Each number is 128 + 24 x the weight over its row's rms, rounded and kept within 0 to 255. Layers, rows and columns count from 0. Numbers have three digits each. The size before them is the row's rms in percent of the matrix's.

# layer 10 MLP down (transposed), 1536x384, rms 0.0487, rows 335-407, columns 288-383
092:092126166104095113148153146084143164106133091148155144170147129125114132130141140112140139131160072115144138127158143079100139115112134121125104181168060152090133119139094113115140126105105126106154148174108164157112112119140125153106111097133169119091111128112133122113126115114169136127
097:157090127129162129110092093166118118134142124158156101128161174115121111103099126129086160120134122140126136094166123119054094139086082151140134142064113120147122160097155120124140170101106185139177097176138128121120125149095117090097078089157165144154132146159110130104114133138131137126
092:131155126166150139100110141127127144075131148144166106139116120124120133176154162131154139116126133125134144178095129115149130137116132143128109083131135152148115167110107153159099121102121117136144117094134109133157141149127131163143124130123123166112116146106103105145125141132115129142
094:121145108132144140117127094139155128146137121109078135147157111098124121177123157129124149115160162123130162125108137096151126091119157172128106116150156120100107098157136134074149134137127134161120111116118120119158130124112132120145204130100118162119110169080141116145121102118123117113
097:117101159136104142103162128108129128173123101110121153137145121092121123139135141140163146138144148149131110107118109121118132127160160061132182131168134137106138135141148144099151149137140134099069107150124099135138121119121134169112138146122124109164128137141141127116120116113143140161
037:152110135108132094133125118104131109160131152149170130131128112105136099087090084120181114157131146125132170119165083188101118124126101106122135076125155151140142144160110141189084182075120083092153128140144146128124134170116116169135135114170154110104103130131131114170119177107139119097
100:160124127128110103104141087162159156137124137147117076118141138123146128132128128184134150143155131149116124077121160164118127117110141093074113151120134102113116118068097122125153109143105145130104115097150126087140149087157141131142136158180144113144089142144056088128176121158150108109
102:129123119106105160148151111098109131113143123143126158144115126131126113123119112153076119104101097123157093131135168158150126113160156117091144131120118119166122127111089172125123154133131110156132119114113139119127138112129148153104119107136124136137085125129149090115104114129151113166
105:138133078136104082170144092082175162120129135146127153143115116147078127112110126148132122129123110116101066168105170142145123115093127127103122174103134155102125102136112141152164097129162163116176125136120150100097110108135066171096103125112159133138142162134144126157122146166136117116
117:192139130148132143143112147114151116129107128146140076097127142139126101105103090101089175151136160157097145133153153144145127169136122146183094121109085151163147176069091127137129150115130144157103125143105161094122127114104102138176125122199121130157145128134072166150183091141126117126
097:137140119155125126158140139107081108121132132154100159117133135117121134143118117096144136122103133140164114113181108109132094121129137124129127136127097137143149135152116130144123119177110129119080115139110077168101121125130122120104110142112153124141128161098170125177109133141114096156
098:102131118157132129113149146138143112120122134152168099123123106160086170176148119088172110090150119079128121140118128105116092157131119144163112136151134135159171103162106142157097146123080144143118096101108137138105157162175097121161135121090112133117131120098094182109169142114090171095
122:174112124143157114139120122137112126163104119107101050125144118102144099131165119155127088127124141160147124110155108101131110096131150135105137145144147144160147104062143144120171109136140132133126165121098126136132119114193118142130164147223144131147123099151040071117198127116098136130
074:138111128153099122150127138106135104131130111092127156159136106129152142129151115117101135145084090104135104103120136139135112128128134110155188140107142144107132115160115122128142137128150140150146141079111163134127130119092126138121128151093159116115179144118152133054073126109150105209
096:114157143098113110090104170116125099183115149084135141162096087139093141168084122131138114152127137130130110102086088115114114110142125162117141114152151134149138132133139131074122089122124139113164100121133128092147112145142110118124127173126154086115159138066154120131097114153135102092
090:095153143128113114097159139143124146131135101097107108178146153187118124143135130133139124125163123105160117141102134170130107120128144174145056115103120097121085094111156114119086156157099190127125164110147108133139138145136115155154098097151100138158122133140098123114133119140118145140
097:133108168135116119139151138148098098121115144129117116169143114148204115109158121151140096112176166136133112095185136143145089088130153078091149122130135097100122144100120136131089107125135098134135122101099113138134122112134188130111180113153113097138125121142114075154140086093123162165
086:093115153115165114155104124108147136064118159106172128145145143142127150142088130120147092101103193142114147124067168128154096120133033095106107062134098150142117133127155118137148181140125110124127118102106131129140130121126118109117097143137152128153177154139139122137133118132090121127
093:108118112153143148096076132098114117104153145136129132151115099133133097129124129172104145139170166120139135139164164081143148136093125100137146116105127104166123133121118141148142140124102186111143130100149110128137129125094155137119181127112143118130113157128132120158133111119135105127
099:132096147137142114191124172115126075099125114131140139117176100153126103128128116117110137144110130120143134141119163138113137161099103123151098116147102143134111091144084154101144061126118140109092120102130187133157113148100125144148140154108151104157134164133131136129107133138152136131
104:139144149134101125110094118123094177151127106129101116147143114128139129099127120145122145130144076126146138098129147171172093129097124156143115134136150139121099154114104150110116090098120159152108113102134101109105113112141198160095097132137134101087175149146114144156127137171137139153
102:131104145133127115126108150102114127095119174151151139156109184091108127088094095128146130124082093080122151122148183135144127130124097127129116120180126093078134150139138133131151138153116147146116077104129136157113093134113132150106117168120140143116145140141146126152105129138148113148
125:128142124160121161114111107128115143110111113126146046129103122126088092134145114097101127113148128108104141142105078116142146172123102126156120127149111107143137104099168159117133162140098079128134090124114113116166132143101106099122133145209155116136135091135068084140210106084132162153
102:113143124151163155138104107151153173120168119091132146082139110143154150113079122143108105133117153122168118090135129165136121145149127194122130116095140097120126057135114145074150148119163126106152133177146135131092106111129136124140099147096128137167139164090179137130120129120182150135
101:131132090074089148140154117129097197104119086118085125097167157118130115138095163135126130161126138089133150095114118089129133135126142150133117174089163155129123132139131128130137101186127145070127130124137148165103189130097147074103139102125105181142150122128133139175128113108135092109
120:078123112128152158125103125110142151126151127123131069095127122150087195152121131097122079133123125128125116120147111150117109196135136153172125089138144135124107144161144108110127112139091115133119136125121123134120143134192104115129122139081116134118100089152063215126176178122110122138
100:156181160191080152151116120124146169123131107127091101118067127099138112131153126132125156133156109116151148121119146142125120117120149126131099129089120113097100086110114170087143117146119124137111153084119091142123115144105125103152157155154135122096146132137119126144158129096148098145
098:170116124142131168117130166095114116126127138186118101129088148150130131142092132167109140174119165109132095123153150150113181125153133123099111141122118109132104113085120155162154114095142150073123082115078115148108157114151113097118117099173094108105116102149101089104150125152140149142
132:166146130139121158140140136149128143147086134147151059122123103121125072111130105112118175129145155150106122146133135142143115180116151131185126132112127119134121095078131145161144156119129136103120139147135082142127114116056118114129131126197105124116137069170081200128200076109116123115
093:128145132144118128155169162115123165120163122161140098106090115141120128096116067105173129092136086149099182127123118147093145155128110116154130153149117094107106141144178161126106138087096097132138110113104119141112132133140123119111129141108152099100120158139098142125141154159115167158
100:123148157117172162070146097148131143106172131041097161180129157187136127134138064149136136142125141144133179119130111118141114146131166108110169139101118081106141102154119111121147127138145139141133132146100062131154114137121115122134115088096097133138099140155157129145103114134097097138
092:128129140145144103085108141130171100065152104111147134169156166148108155103130142118136127139124182104140104104147128118192132101075163143136102151132126141117125180139159114116086133106113110141130168102136120154126113115139090150132131086108181140191134151121113156156122155159104160149
095:137177135128143133113164147135130160090119116117121137136131147179141132170130168115131122129144099138101121109139159139143136133096134136127155169163079143150119106143123135110096138174093180111164121158156164119124166136123136101114125140119128145136128155127151141109118135127138069129
095:109078108122105112147100138081113101142147139148085127173093082139129116130141103135074121104149104085136115116131149123102099129166142161119105138092140112136157113106171127156147156148135141139140120113081116144169141112125144108100137118138144118122158152132122109140155154134131133114
105:136191104072136133083111155181147159115163127062163126191124152099146148070137156140134117095153081119150175130155118086120134135120152156125154168138119130136105112121138127112121129140128163172128105139118145102153105134126166115130111140146071115111146095105135113141117134120129098141
096:158083148113093112149108107167108158111154124130154129123131151132162129113106151158101133156122096151119169132140074142124086132148129124114152125155145090145117126102129101122133150136130131112105109149117125152116148142116115161142182112115094101116064126127125081146110138115138125130
102:109167078123131109101101157160148116108102131124136079114137127151117113136171132145096104108150140151125146074153112123082093122127112116090117132138107118175126124092173109141161118080137116132113125094127112113144104119158142137150137153169132119156136127144086117135178136081156094100
103:122089162163162153153085116139181136133109107135158154160144132139116131116093072125123114151146171110136156104105168097112103131157129157121117160158155117122102144142115102135149152104151124088128070115138143116097093131124137113122104144124170140145158129111151110121110156155098134128
100:152116130141160123076173125172159143152082114120147105121154120149144093110123108134124124115110128093114090186175129078160167136133130101148116120106143116149135098119099143139113178141143128162074110144111155153095202125123109114116166213160163120137130121159129154154161096125140152087
111:151129111127110118153108099140134142135141170144117160164170118106146165164134152123122081118102121176133131108170166148120126151140104127137139152149111097084104149123130100129099123141139096107148137132100107134093080099165136179079087109132116103148132153118180100166146110139102097200
106:140160108194049128112126164117110109117111189133168122119151094128206127110143133111140139162142137077136129108115118104122150117137124131143117144126139155104098165147121101125174129098099182121142107116118142105118122137113110143152149162129098122102150095111122128114156160133091110099
091:113172127097150093143157121143144138100134138109121108143146114079120141130104130171126108125102093133139140120124124135141119106126123098088063181110143134174122142096156138127116080144156122085160182144151124090117139070166172109091152142153085108112095099136090116142160122101142145127
101:118120150126143131114167126120135168184109139141106074106131154078135118115126137134101167114101105131096091153109126116113156118119112124106130143146155127129104128090169084166164148104113109094134142114135098109150137131148134118091082124179094121093097081144085147148187115104107125159
094:152144091117161148162140084134147152099137104135151091093137145106103154107105149137122114108128108141135128127094132125130119130125131167116135089100135124120097141089103138083082127135147120116139119169110188160166145155165085120132103134172106175126103094122094103141171135148103159095
099:118134120123152136162121122110126131108135142174154112146136073067152135120150126128104137102101124129131124065135159135097145127116137120133170079147130120125105076137167150124123119096126077100091096132140146164141101137136146135140096122118120124177103140141122142111147128070086134135
092:111086137141150107099072128149115121076156100154092118175159177134201137131200151125119142146126146101093138081138126115133130107106122128118108157159118099144144157116131094132176097098085204154146126139127159134142121132126102131126101128142156124107140152131108119106143121107151149144
099:117160129093095180156118142092116140116136117107135122146071145152082108111124132118169144158155134134126124112148097145156143105138112121124141132140167093107159128127104140095135107135153110170118127115129101141154112152134068164146151167148154118141148112169109140122147119140118114074
100:140127144134144112148147132112130127141125078144095139103142125140130136125133161150192112142107089136120114114159198128118188126139126132124138194110109127122144118121134098107115114193132128083111128115135134165118124108122154179044105148136181120132146121085117110132131141143152117162
095:118157093134173123157150107129109135148100134092120116133119133123116116127096120132108140073170138098151100151151066158097114137141139101126124163079132117122142126121118157128160144141153116137101191131122084172163113145132103142131086155130171156133147138185108115139160112124142131071
097:103139142143117136103139157159156130168133142106171137117104109128165140146138149135159116103108133131133152124134084130120119135154119132116156130073186135122126138125113117156104147152123109098152126125148125090103147121130171110123182124130145129121110140160128116170096111135094128187
093:128134116124155151130121089125077165081106088119159134138129114116112112141088142134121105126140142133145119099125167152129126116099133107123080125094132118104140138136115142099140098145100157126120139169135170129104160126135162168089150156136143142109106115139134133161119129137151109160
090:113096112088116148095128148116162078100093113138105126165110111073081126119118153145150139152086158135115120137074159155097131117143114093143120088162142127103158147114080107131144111079104140118113118106120154130129136128126113094126153155119143136111163137115138134107117130123115145156
099:128106150124134109149133152122143113140133132089077129134162164099110123141093151124118119162157115183160106108135106128116152108136154152163134132105148154147193113138175080134130125098159146108112113117114137154135103150118095136064129145128110144125167122124103127123136145127154083141
095:136107133128157117172173143110151122147126097073128149113120110109129142109093161137094116109120068129135120126126160115111121122125131106142112173140092092093103158129151127114144121120121152124163104133133142123113120132137123170148126113106135153105109132136145124148102134146121129126
104:152178137140147114136129118137151098125109136151146093143089119129094112119177104126172124096098147152133114142149136138100127104093163116135132105108168161101159137098123123113144154112119146166155149124126129123102136158150087119147183126170129141127139103147068115128152121126105128145
105:125112143181133154139116142137116140123127114150135155147139112126131131144114147088110132162094147115141152072147061113156111150114118132146164125141075129137122111149162126143143125133130153144125121125122218087085146128132143176127137161097173124114165160087156146140103147105127145160
093:111110118095126139133155115118076105106126119154083161106095115116119121182162103115145141114107091111125140125169170164126117136103116100136166143135092141114131125158137125131146135152134127089106063118153097129121174134099078134173102120098091143123099131100156147152089115143098124110
095:130155113112108104127095145131116141128120138163144064102124125163182107158141126119142115084146113079189166141128131069127114122150131178130082164095154096107106165100142135100139141144148117133118136107128127093110098141120083157131099127191111139127127100113047076153172098102106158169
100:131102113168172109134099104125139107177103075113105157161130155111134146151066143143137110148145094094121127148119100138088134126104111087121099139183138093144083150138163132127135092119114173155144129129149129140087123135132139138122151104104191072066073171125147129135096143122137118147
093:129110117125138125143144115123149129105130105133155163169136094115143132182146114117126128069089107108113114106124120154145173141122151132147162106141153126123124135144160119127177132116121151130131181156115126112142128118128128163122141126103172145150153151109136115131135136105119173178
089:150075149110140127088118188137111155085132122188149096090104147124120177105136086102132091089122103112122164115121141158107124142141109141141125122128123135141147136123145134152103151114123114138122143166144159109112129110158093099168137130124110155137127111111112143134174156138136158130
099:158176107165138126156159153095135169204161127184112124115119118124140142153127149133108111137160117091121113139116110147126191104162116093094109128148163162143122137105179099125102141071119148155115162157144147126098139071149153094093131146148156153121143113096099101138105129131096135118
102:127086116160143126099129145117142117125106198155121128153093124109145135149154116125132121115123107105116113144089139144126177110108125131121117197106108124138108080132127169124092142135152147117091139123122126111090161123128105106126072164138170148132112144095123112135137114105139142114
097:136136098162162126190170110102137154109146176125169162130104143118147127114097168113100121168138159093114117143118100143105110120159129122139132101131149074112119151161165148152141133136127111163142139148090064149140155131109142094146183181108126103154160151159147122107114127146159122098
098:125126114110166126109154161144141121144145126127120101111156100107106137126144084148157141135151140143124142134117101116180119147114134101134169124141127109137176157118165147135143135132134116141122101165137113088140163122138127127130186113164134104085128112124110149131167148114111099115
099:128080110084125128093144078154139183125131115111136142133194141097164122135094146138128122165125095144121153125117116113143116132142135122115123194126114132125149100130167131128102092138152176125116112123124150113114130110126124106148120169108134117116097150120142138125115130116134102089
100:157145107113164130093128146161155129101114126106112102114118179158133093166118089150102141145132131155133144107150193118149088095171121106149150117112152140140086173106107143167126128159149109166143133149109136139112108106156142138116127120162192123150111112150119107180158140107139108150
098:135127147131146164098130101141117154122160096127130165139139148115170157086150135125105109167114128129099181124163171145133125108123113083096111150132136146148113157153130122097109095113094132081130099154130129129086086107134085144141122113095114108103083141126154118143114135083179120134
103:132101139132142124085139148144164162135125132156128156123159099120157130110124131126120106167123148123094144181100144151115137129149126156118123166152138087121155144145095129156119186175128167129133137121112133120117162102137109130128094134101127111162153137150163153123130144156100164083
137:153132141131134125116134134123140131121096122135116043128141124126121143130133124193134100122125130161144114127119119139122114081142129117107135140118123127134106115054134136122133145127120108119156125151108134140133121070203127139118141116219128128140129079141054082138222166170101141146
098:130088069138101135147134110130131149159140134139160160097151144127128145141149136136129102137067158108128105096170160164158132147110174098143182137144107193106112138140132154156099125130164127122115148132109077144116095120149134135130140140116080165097099133130154143123098131130138143141
096:138134109131116119087156124116095113156073127150106096070082131125145140153108123122138096110137157133120120130146157139085136087102136145129132118126135120124135121116114129084111141182143117151141137128174107140145140116138054108119131123169129179131136105129099109116154103138143117158
098:135105150125135095150096113150105150168131131126121124091163111144209126155084151136139127083117159153128114146112135144120104145096190110138146137095152106121106151133118111147115141109102150083124138130089128097142111151135101119163132137125100145101085110179116138087127110116100114155
# layer 10 MLP up, 1536x384, rms 0.0517, rows 336-407, columns 288-383
102:115145092107130146101172148100139138114130099111119094177090125188097109143157094114158126134160126092102106121073116128134120153149119097107094100167119094142141089129117121116150119168113144091151136141157098173114136133117078134154170116162142092124104159111132114123142116083121111155
099:137132117168098158155082136125089121126136117113148118120146153133151126144122116128142128116128159161156143137144118122129110128135124123143117064116150139126128086113100111116082119091098133157175106110122113078152110129115135154107142105106138181155153167157126063115116152109125100135
093:141112130123102103134129132099131086130146194172115115140165140124127140095140147142113123151121171084133097138160136140147126124147145130117089121182148093147138102133126117089135121106097093155113165109121112149149132114108107123154094140148098121138081150110114138119138121129137114128
102:133086152138161136140179133106117105145147140172151189110067102131118140108099090175126149159115139091097159154142166126146099141146157142147133112092157126108175155136182120130099116123127145094139138159129108159087129112157166112106133111148170116119133112137108114140169151139106119174
041:125105098125133133115117128134095100145133161106098099139098102159169082130178134135162109139109192106138103127149148138120125150169133156196145100129155145143127139126136117149147141123071117125148143129139102134079171114127116132153168152170081138129128126141129120111122180074128107117
096:129102131113191088102098154153105128103124147141102114130127082132131173073132093144127095132170155116114142142175103124118124208134182157160153120125150088144110135111129139130108153121113108176121132144134104106127128140131140099119145078147141123178158129136113140059140148127113149127
102:116140127139142165096136113116073115119146141141149133119123111170098151101129121146122090136096126115128113149109097140135143121135159189161119134133136127140134101121118098165162161113113127142145101127141140163122119127107137131126131115141144114099142125083157162147165183109111123154
108:100138123130159149139114102144145105135154149156153096111163132146100133100172132113152130126167140070081136063165178148121126164107189124106116129112110133144076070092133149108129128140148136140121173131110100117079138099111122121157108123107150159118126131130122110104151115135132137108
098:134157113133129116150092088171132086162125194108123163108127101123106124143130141116153102150111121123175130133141140144108089071117088129177101117125151136123116145093156131131123094125080060131109152119133140144107126125119105121097118085127135139119155123082111132111166145091132111116
101:154119111111153161076092130085147099146126089142142145100144143129157175082086120150141150121163124109128095064187110128127080159141137157126118134099166144113117084181139139150127141098108117147140104112134122099119129140139132120137118100136106148149097134149111172122128128129140136136
099:109143129124106120147143108149150110160139160121136131134147115128134096124120182118145127138123188097095109134138093119116151127126097143118153122114121110121122091150136150109147118124124134152109119133127130139096129102149107126073142138141118088106106127099114159121128122128190138190
089:120152128138170134120179171123114114134107156196155122158123109113130094090120149130123140145104095133173162153132148115109130156140114126101112098126134150127122143164168084110153146114125110072091165070140101097119156117143110163084106110110110102138118131106134104130156101136118063153
096:122129118119145133106132134163101108121155145096139098093141118158155164106130142152145130143146114109139136144108093127081124135128157171105132105142132124129122105107180119133089133090106129111150138141123120131104147120126146184122212129150132093090159149106096131118130119127117103173
099:142188104129107146109119123141131114108130121143142136132113120146123163095153104157130113113144144106088120095147129139127132144130144101127126125175178133117143100117133148137077192145135136109089136146118117173096136100134110146144072090095124162133127113142127102144176102125132112114
100:136137176129126162086131140133136091128145119142132127104149153122132133069135137128125118099185144089120150154123101131146125107124218119155101158120152093160086112133090143142150118105101116147112166119123115135131139126097081153131089117136120161129142131100086116117125105111101113121
100:103119155138161101151154113129093121125088120146123110173123096121160127118186158144103129129111173128113154151142147139164139126115157128182125102132153107071127146094138108096110130152091100125120112115097073164113137115143118087123150108139119120167151168079120130111134156131140150115
100:127093084137104145116127141091140090134132147144176104145131141132175122092123107136156117104127134112161119116111170163098099131158114133181091106160124116139113144112116138139152165138148094106163128111158115115116117100163123124134124114144106116120136141099101107084128152099120111159
099:097137136182154111149105074107111119108134139096103096129151140149144128180101126124150116111133171103117177152132150138129161137144092120136134099105133121095136114139146179132115119082178133116125100098157098136128143153135142153130176126163122110146151108133132151092113147107131140144
100:156132092155123154105089123124092096123172171139191114134142123110117107127139153128153112152083099100135142103051141175106135125114160124095152110151131104140150115157138105112146179117100160140131132139093070136136117127104151126119119166157130149129113130127119121103133167127117146137
108:152069145124129121124093136108115121124173130120167098107159124126133112152134153123122168119170144082139136159141102104147097113108173104138078114095096124094122130097120143120127128135095100141135123124129123110077156111114109135107153157153143122142132116130096125125139088115165081163
103:150143100114089107062161139087116110137141117155151138106129127133139112149122119133176139133125125135157096139108160163132117139127097139106157115162143130090131110118167119115120166135132141121134105160166102098132120089106138071130100134128149102107153131140151168142087121088124104111
099:157098110090111101134103126113138131148170107098176131113155151132145130154120128161136141115119115102117103152169128148119103121154100122154129111128100110138101150136181115123118094128138134116125152144090141155142142111089151126150126138142062102086175124139133114130164097141155054162
101:146147135118175129127122118110106103105093170169071142114139123122147111114126101144105147158144114134130142155112170146111117118168109131108089149128157117122114095115137095122126104113114128101135143124172139103126164099085122118147143107188118122101109099107161139126095125129117098122
106:104114129105071098113108152140122124128130115163131064132131106160200145132114123125146142106097148160144083143158144123103136092143146126190119116149166138120095138129122128141122154128092121086122167122078114106164112102112134157104170132155103073082155124124114142107119145111142115110
090:142138180146127115126114164085157114144141181127183125170127136157126124083167122142135114128102158085116086126090107113061150164106094081158127125114186111126151147159129130118128151140092114133126127142123152145114131122110071134111093118137092096146094158105122137126139152102136145134
106:114117115120127135101121131062134120142175099116157121118093133164149124153151089092150103127120129094127058174112141148090085107131141090173077126139153134135144114137103117118167143152139109119145147118130136142076140091107161113116137153110110128102153134170120132095131122114148100126
100:138105106113126158083180111152171106125105112116182141107119123098114135122147059138142148102127159135112134125155137173108103116141156115169172125147121121095146096154159119133175132118113145160145158142174090130080132094152153110132121170121145145105133142148139115139101114126125119100
096:118156071114131125115112143076111107135141115125118100161121095135133111177133159139168120088158160108157104127106146144123128128161126136116130086144127167131112125126145152085106132109147126122136201138168119152104151117085115133125106120112151137121130137152134106104120193131105078163
100:141126088176182129151095123155096121146122120128115167140151133125178125149119123079153111112104186134131107121092082147108138145117105092130128087128122202085093150139141118122135132110130138090158111144126121135128157143124142185138150132168039138123084151110122094098132169139102115105
100:117087110138140125100139123106092110149194114188134156099136173108106081116156099170136128111188111139113145115118055167131147187130141151154110116130145112153125127102120125150175132125131109091128129092155138139159104107121100162111131110127124118101122153130079103130136161123091145126
099:158110121149120089137157120155145126138125093112161132105083117133136118110120119167132141115117146152111148172093120134128149134151111140136136093087109176125134135153124134113109138110123129101164150125174111111151173102092104094170169156154128144138116146095136092099138122104136113171
106:115118107120167103095169121174059121118120134178107119127104114116134107149101118158123117152145129121135103121121164107103106168160127106131136112108189107114135154135108153088129136148098106141149120133153114093150144124111107110134149098167115102078105132127098107113194130115126128104
099:164078119154151144146150133147120104122101103122138080144158135121138139119131137160111170139135156117105144125147102124115145115142113105117106093137134138122076132120118151121110060133116121108092095103115110145100166097103146122167118145138143104145133127135122133070122133133130144112
107:176116083131129143132126118125127102134149129102172078136143115158146123124145135146124101130142109137135123140146133136139129119120152144133141135178142109116135138111178134088131125135142129129159121124151139106124170119136141146081125160139095163089103133127088156052136111119181116132
100:131107128142137128100136112165112101135146104183135122099104133114085098127174104132134148093163160150134104157130104106113096136125114113131117120124104126149174136158145134125124137132137162116135127126103100141133114097149127156105126129132165158099167132144064132167155152122065122130
089:130097103159131117127128159126101125127126127127163136136100130166133172118117155103143158120115117110127143137070135171109136095102155139136137117124131182120157142147102127153132163123029074075169134131139130136112136124144150142120126119166095124115153110120131146114132122139147136139
104:109135120130137080113113134139096096129107149116134153106164176135109126131161137130174132140127107112129094091103105160114114158109105124094154118127122173094141121152142124116111118134095107113124165112099133116122116112064176124135124164137104150091158080094147148123112120096134094098
099:113118124105145134129107104082161125146129149121091092104070129134138115152156142106160109124180104131095127147106149128104139132126133123077128106129125142117100129100165089117109134142122159087157146120151113158106121132112122105158141106147114142136081122117139150154139156128147086139
107:154115134141121124144094110129133131126129100148132137135115122147155137108087121142149065121109167172117106070136126140131100102166125127163143123139112108091085156128131084137116145141091131117152139149075076137114133152138103151110138098117110123131163106146125122109157130106143119142
114:126185141144114128136121099160126089130133145115095154172063125145100127079128130113167135113131176120104132075123127128133090146117172139129108143162126135131142099146168097124121114086110131102086112155123106150059144123127146128158113150130102106139149132081097129128140140105133105138
094:120166141141185166126122100140159124147112165142147145081123119140121111127114147127119149147102149139144137153151146136111167130124108140108137141114167142135125113151124145170106189120149122113129114148142092109123148155147162122171121124140112107104080134151157121148091112107117121078
094:174147107119148105088122134116126130162145117083131110114133105128131138102118117155114184161159113134087136155101089187159120101177150141170147089144133127125099135123123121128097120127117128097110174156129115126103167138115117073150177134144111155124081168100113109132148118128167139114
094:126139102164117113125165149105033113140135119157096142155129094129118147141133103136141123154110154122157122141131121140129109095143173116166122134179167132141124116096103156135124145149130124077131148132112086121142138139155072151104133157154118130122154139153108107168096153122075105132
104:117137147112119105106126110133157114165103129077125131132109158136144099127121095134163147145148137104111089159107119139091121140144114125132116147169104122093080120145178124144127152107142145152131135126113134157136142112123145103151142126114126123098119136124097100091112116115171140140
090:138144088143160132168116116117138101164125146129167109094108135137119122117133106108103097149165116104143098111137133111090132124195142089129151120094127122104160139149148112146103126106125104087135169138125141102129111119118082127110108135117081106122158146116123060179139122128124135139
100:155097125102144166100106144108129116126128150156078107153163102169143143096147126093147117088110121143113169119097104136136085125122145126122142133148113165113146145166162132136092155107157165130142142156140153144083136107120172130149081109150115072090127123146130146093177126141112140148
102:096122143133158125142159139153100093153129126124113084118097144176112110142190154174140131133098135121098156092100125129139130119115095111124100109155127157132147087112171121124135114128143132141122089109162124113107155123128129101098115080110157135129122108147133158112144152081148106191
100:129136119183164141105119120138121084142112189122134090130124138148158117141124112156147150116207148116166136121128111159107128131114098121128089145133118166159133075088141139159173146141136128115151172164150126113116122101156123131095112116109113132116102137145088144136132160124151103088
101:128100107146130168112144137127110100135105098142180108141159137135133095094101114121168136131163128119124145108151112159147099108144133132136153130120151198123112167170121104144135117085115130149128178128117133106057188097132139157095119099122122132088120105111160144065152159123119130129
097:149094085147101138060144128102118095137128098138121120123142134154140149111125149111137129144156104099123139143117125127083105139141139112114147144133163108122151124157154137148142136114148147135160163124120110102103133124102085119142158113123129145130100133115112147127142149141131114135
094:118128087163149156152143112147114121118149150120134139136122085116131067092157097155130171111139125102127135116135101105114122118112157148124162121107157115122144130117097176150116188117062105090125174085106119113116144097119134136115142148114136148113102164109110100103099129130119154161
101:124132148132137167089155106141082127131144098127126140089149118126133141138135118146171088109150135124126112110149120104129094131174137117115167141149099136108133094091106144146164143138133065119151150142151129102120134116097126117148101123145128158143099165114120134125132129122120111124
098:137128114125154126124177115156132110120168106142158126133104076137081164128122118116132106142131132132129092129119140145170118113141081113133132108135163082105117135149156119092144166126135116120162119157132161131115133118098127155125154114132108104104109128098141152176125149111106101111
105:135164138119131124095107144099106111132128151077170115088097131096135087057099117097131147098120128141154125188131153132114117125166137156128101103076134111099106102086138118111159152118179127139133125109110104162105163127147153102122115113146149104159123158080122130105119134125146116118
111:153119139145105101136138119163100100122111149111123149116123093121108131177133160131140142161114141127126102133076094146146097154147169116116081113165150147090152095132122129144089144125137143135137190148116138092153161138155179154118167117201142136140132140165078056125090113127083120121
108:137117108128194113090088089165112136138175117159112095145141110147116141136133161148107167131132132124131094132129133122109103198149114123104154118124175124122139110172136112113102120140109159083140125164193119099135176153134147105122135145151118116115143143087127082148143129123120173111
093:138131132110137147091107099121127111136131090125152102113120116134114091125132093128116137151159155150101109132149089156161046137105137166133159166114165114105091105092137132122084150121140153150133175108182141174124132091137168149183153068126121121120099090145117138119123119113122095165
104:106104125122137160127100127098122111122135094135142104103091046111129118116178105079141152096118119120159164113070124132080169106107156170135130125148146112158140133085177135121110124106121106157154152129154125112113127146135169138129157133133128107115178110149113151109133141109144134172
099:124160088115113129118104126154118118133107125090113126126133100152120141147142093147161103121108163117191106116146168115104067126181097128119125092138125122173125095106077130108125154105089130147145118143147112077121142122107163145080116144104117136145189153093090172130111134126151139105
100:118139135165130179109117106133090099140123144117137132202120114128123157133157129123115093124113142147096148123130083120104148132120149137152092141126120159111112111098170088147158129146107135129148097123113139165112130108134136093121172148151111128095149147088118133102100142114134159103
103:112169146124138135138071106147091113128100136119159110125121092117133093139153113188120081147110168119148141093109130110124102119146168157133082121083134130140106083124143103120157172141141099109114135163164104146133162095092098183114172089134120133148131126130132125124162092104127066143
104:095122166149133123120128108093082094113117155144126119139101111113107094111141117096179112110126164107128146116128122125124136112157146157146083132116127144096138139092094122089140151118159115117131134112090139119119156106128167105173086111132125120146117144107076130137111171132103124138
098:121151128114115143099160131116135140145146129146145135107148116151167125111103086087187151150173173094111126143103156158115128165133130135084136099167120120121087115150137084117085127142139157130178141179145126126128130108113123114139158085134106087137108140110137177092115123138100128100
101:127144104125096158123139143141120127150104108105106135174135073120113131144128096121143083147130139104158136129114135175083121128129093155146106118142111122130117140141111111143142148112108103129120190167127112126141142120094128092154109161117116121139140154133119096152139133129117115153
107:148143153101122091108112139147117142119119098121145126159154135129157129135113140154133142155119147075138119129130153136159123147111126141137096128123162110142129124111177143163103163108089141111129180128120143113103146097118151139157098091142114100076184142143101165136115131082108111109
102:136155095168111084109125122172143123141095120170107128126120129145090108089181065106154143097124139148138117105167141143139116146141157113102112109128127164093137123117152116134132113130131135132135158135125137118115128131106146142122122126121132147146103129143124117150116098099075120128
099:163148073148132105141123159111129106169104101134164105116116098108117144141130103068138120158189119141131116171133162154102135091140105156108089137102100125083110101157131131135153152136128167145124113136168113120152143102144171117113145103131130137108125113126124149163090129152112120113
110:126137137116132109138137110102135128144099148131129122130165118146106117108122125140103171095121113108148167087112167130142109125166096152139103138126125089131128137116123119084114157111124162133121134137124091151108164103120144126135079163144105128148107114178099107170116129091155093145
092:133096132120137157155092135161062120116153129144161090098126114137142143139124148154128137072135142117172183178120167176156118123147140132128132096112142122160156085141131146110113127122146087158142126114139125113104128135132123116119112158115087128147126159129089115114147108135112079130
105:147164101133133145128099142099142116144130078149131126090166120108134152129155082113152130101105103128133102107107115176133100097181135135123138128136131148080065141117164136152111132130143134111106144124136124131099181155084138138163149133149108136131146111151082115107085181148104119142
094:113125105146109151150140152090106113106110150128150123126107154130192162079130188126149115124101136134117080131106121120140124138137150129153092088147115083131146157177077092151104120117074139150134106112094132153129127136135105170114106166156089135136095113122158126108164159149121159125
102:153097143128154156095116078126162112109113118158133134126123140104107123131173156069154120119167103109132121189125113164134149135130117132110156126116112153121088070096180112126087144103115130140134102115101132172114106120116125136139146120134131110149172092103142177159130158137124123085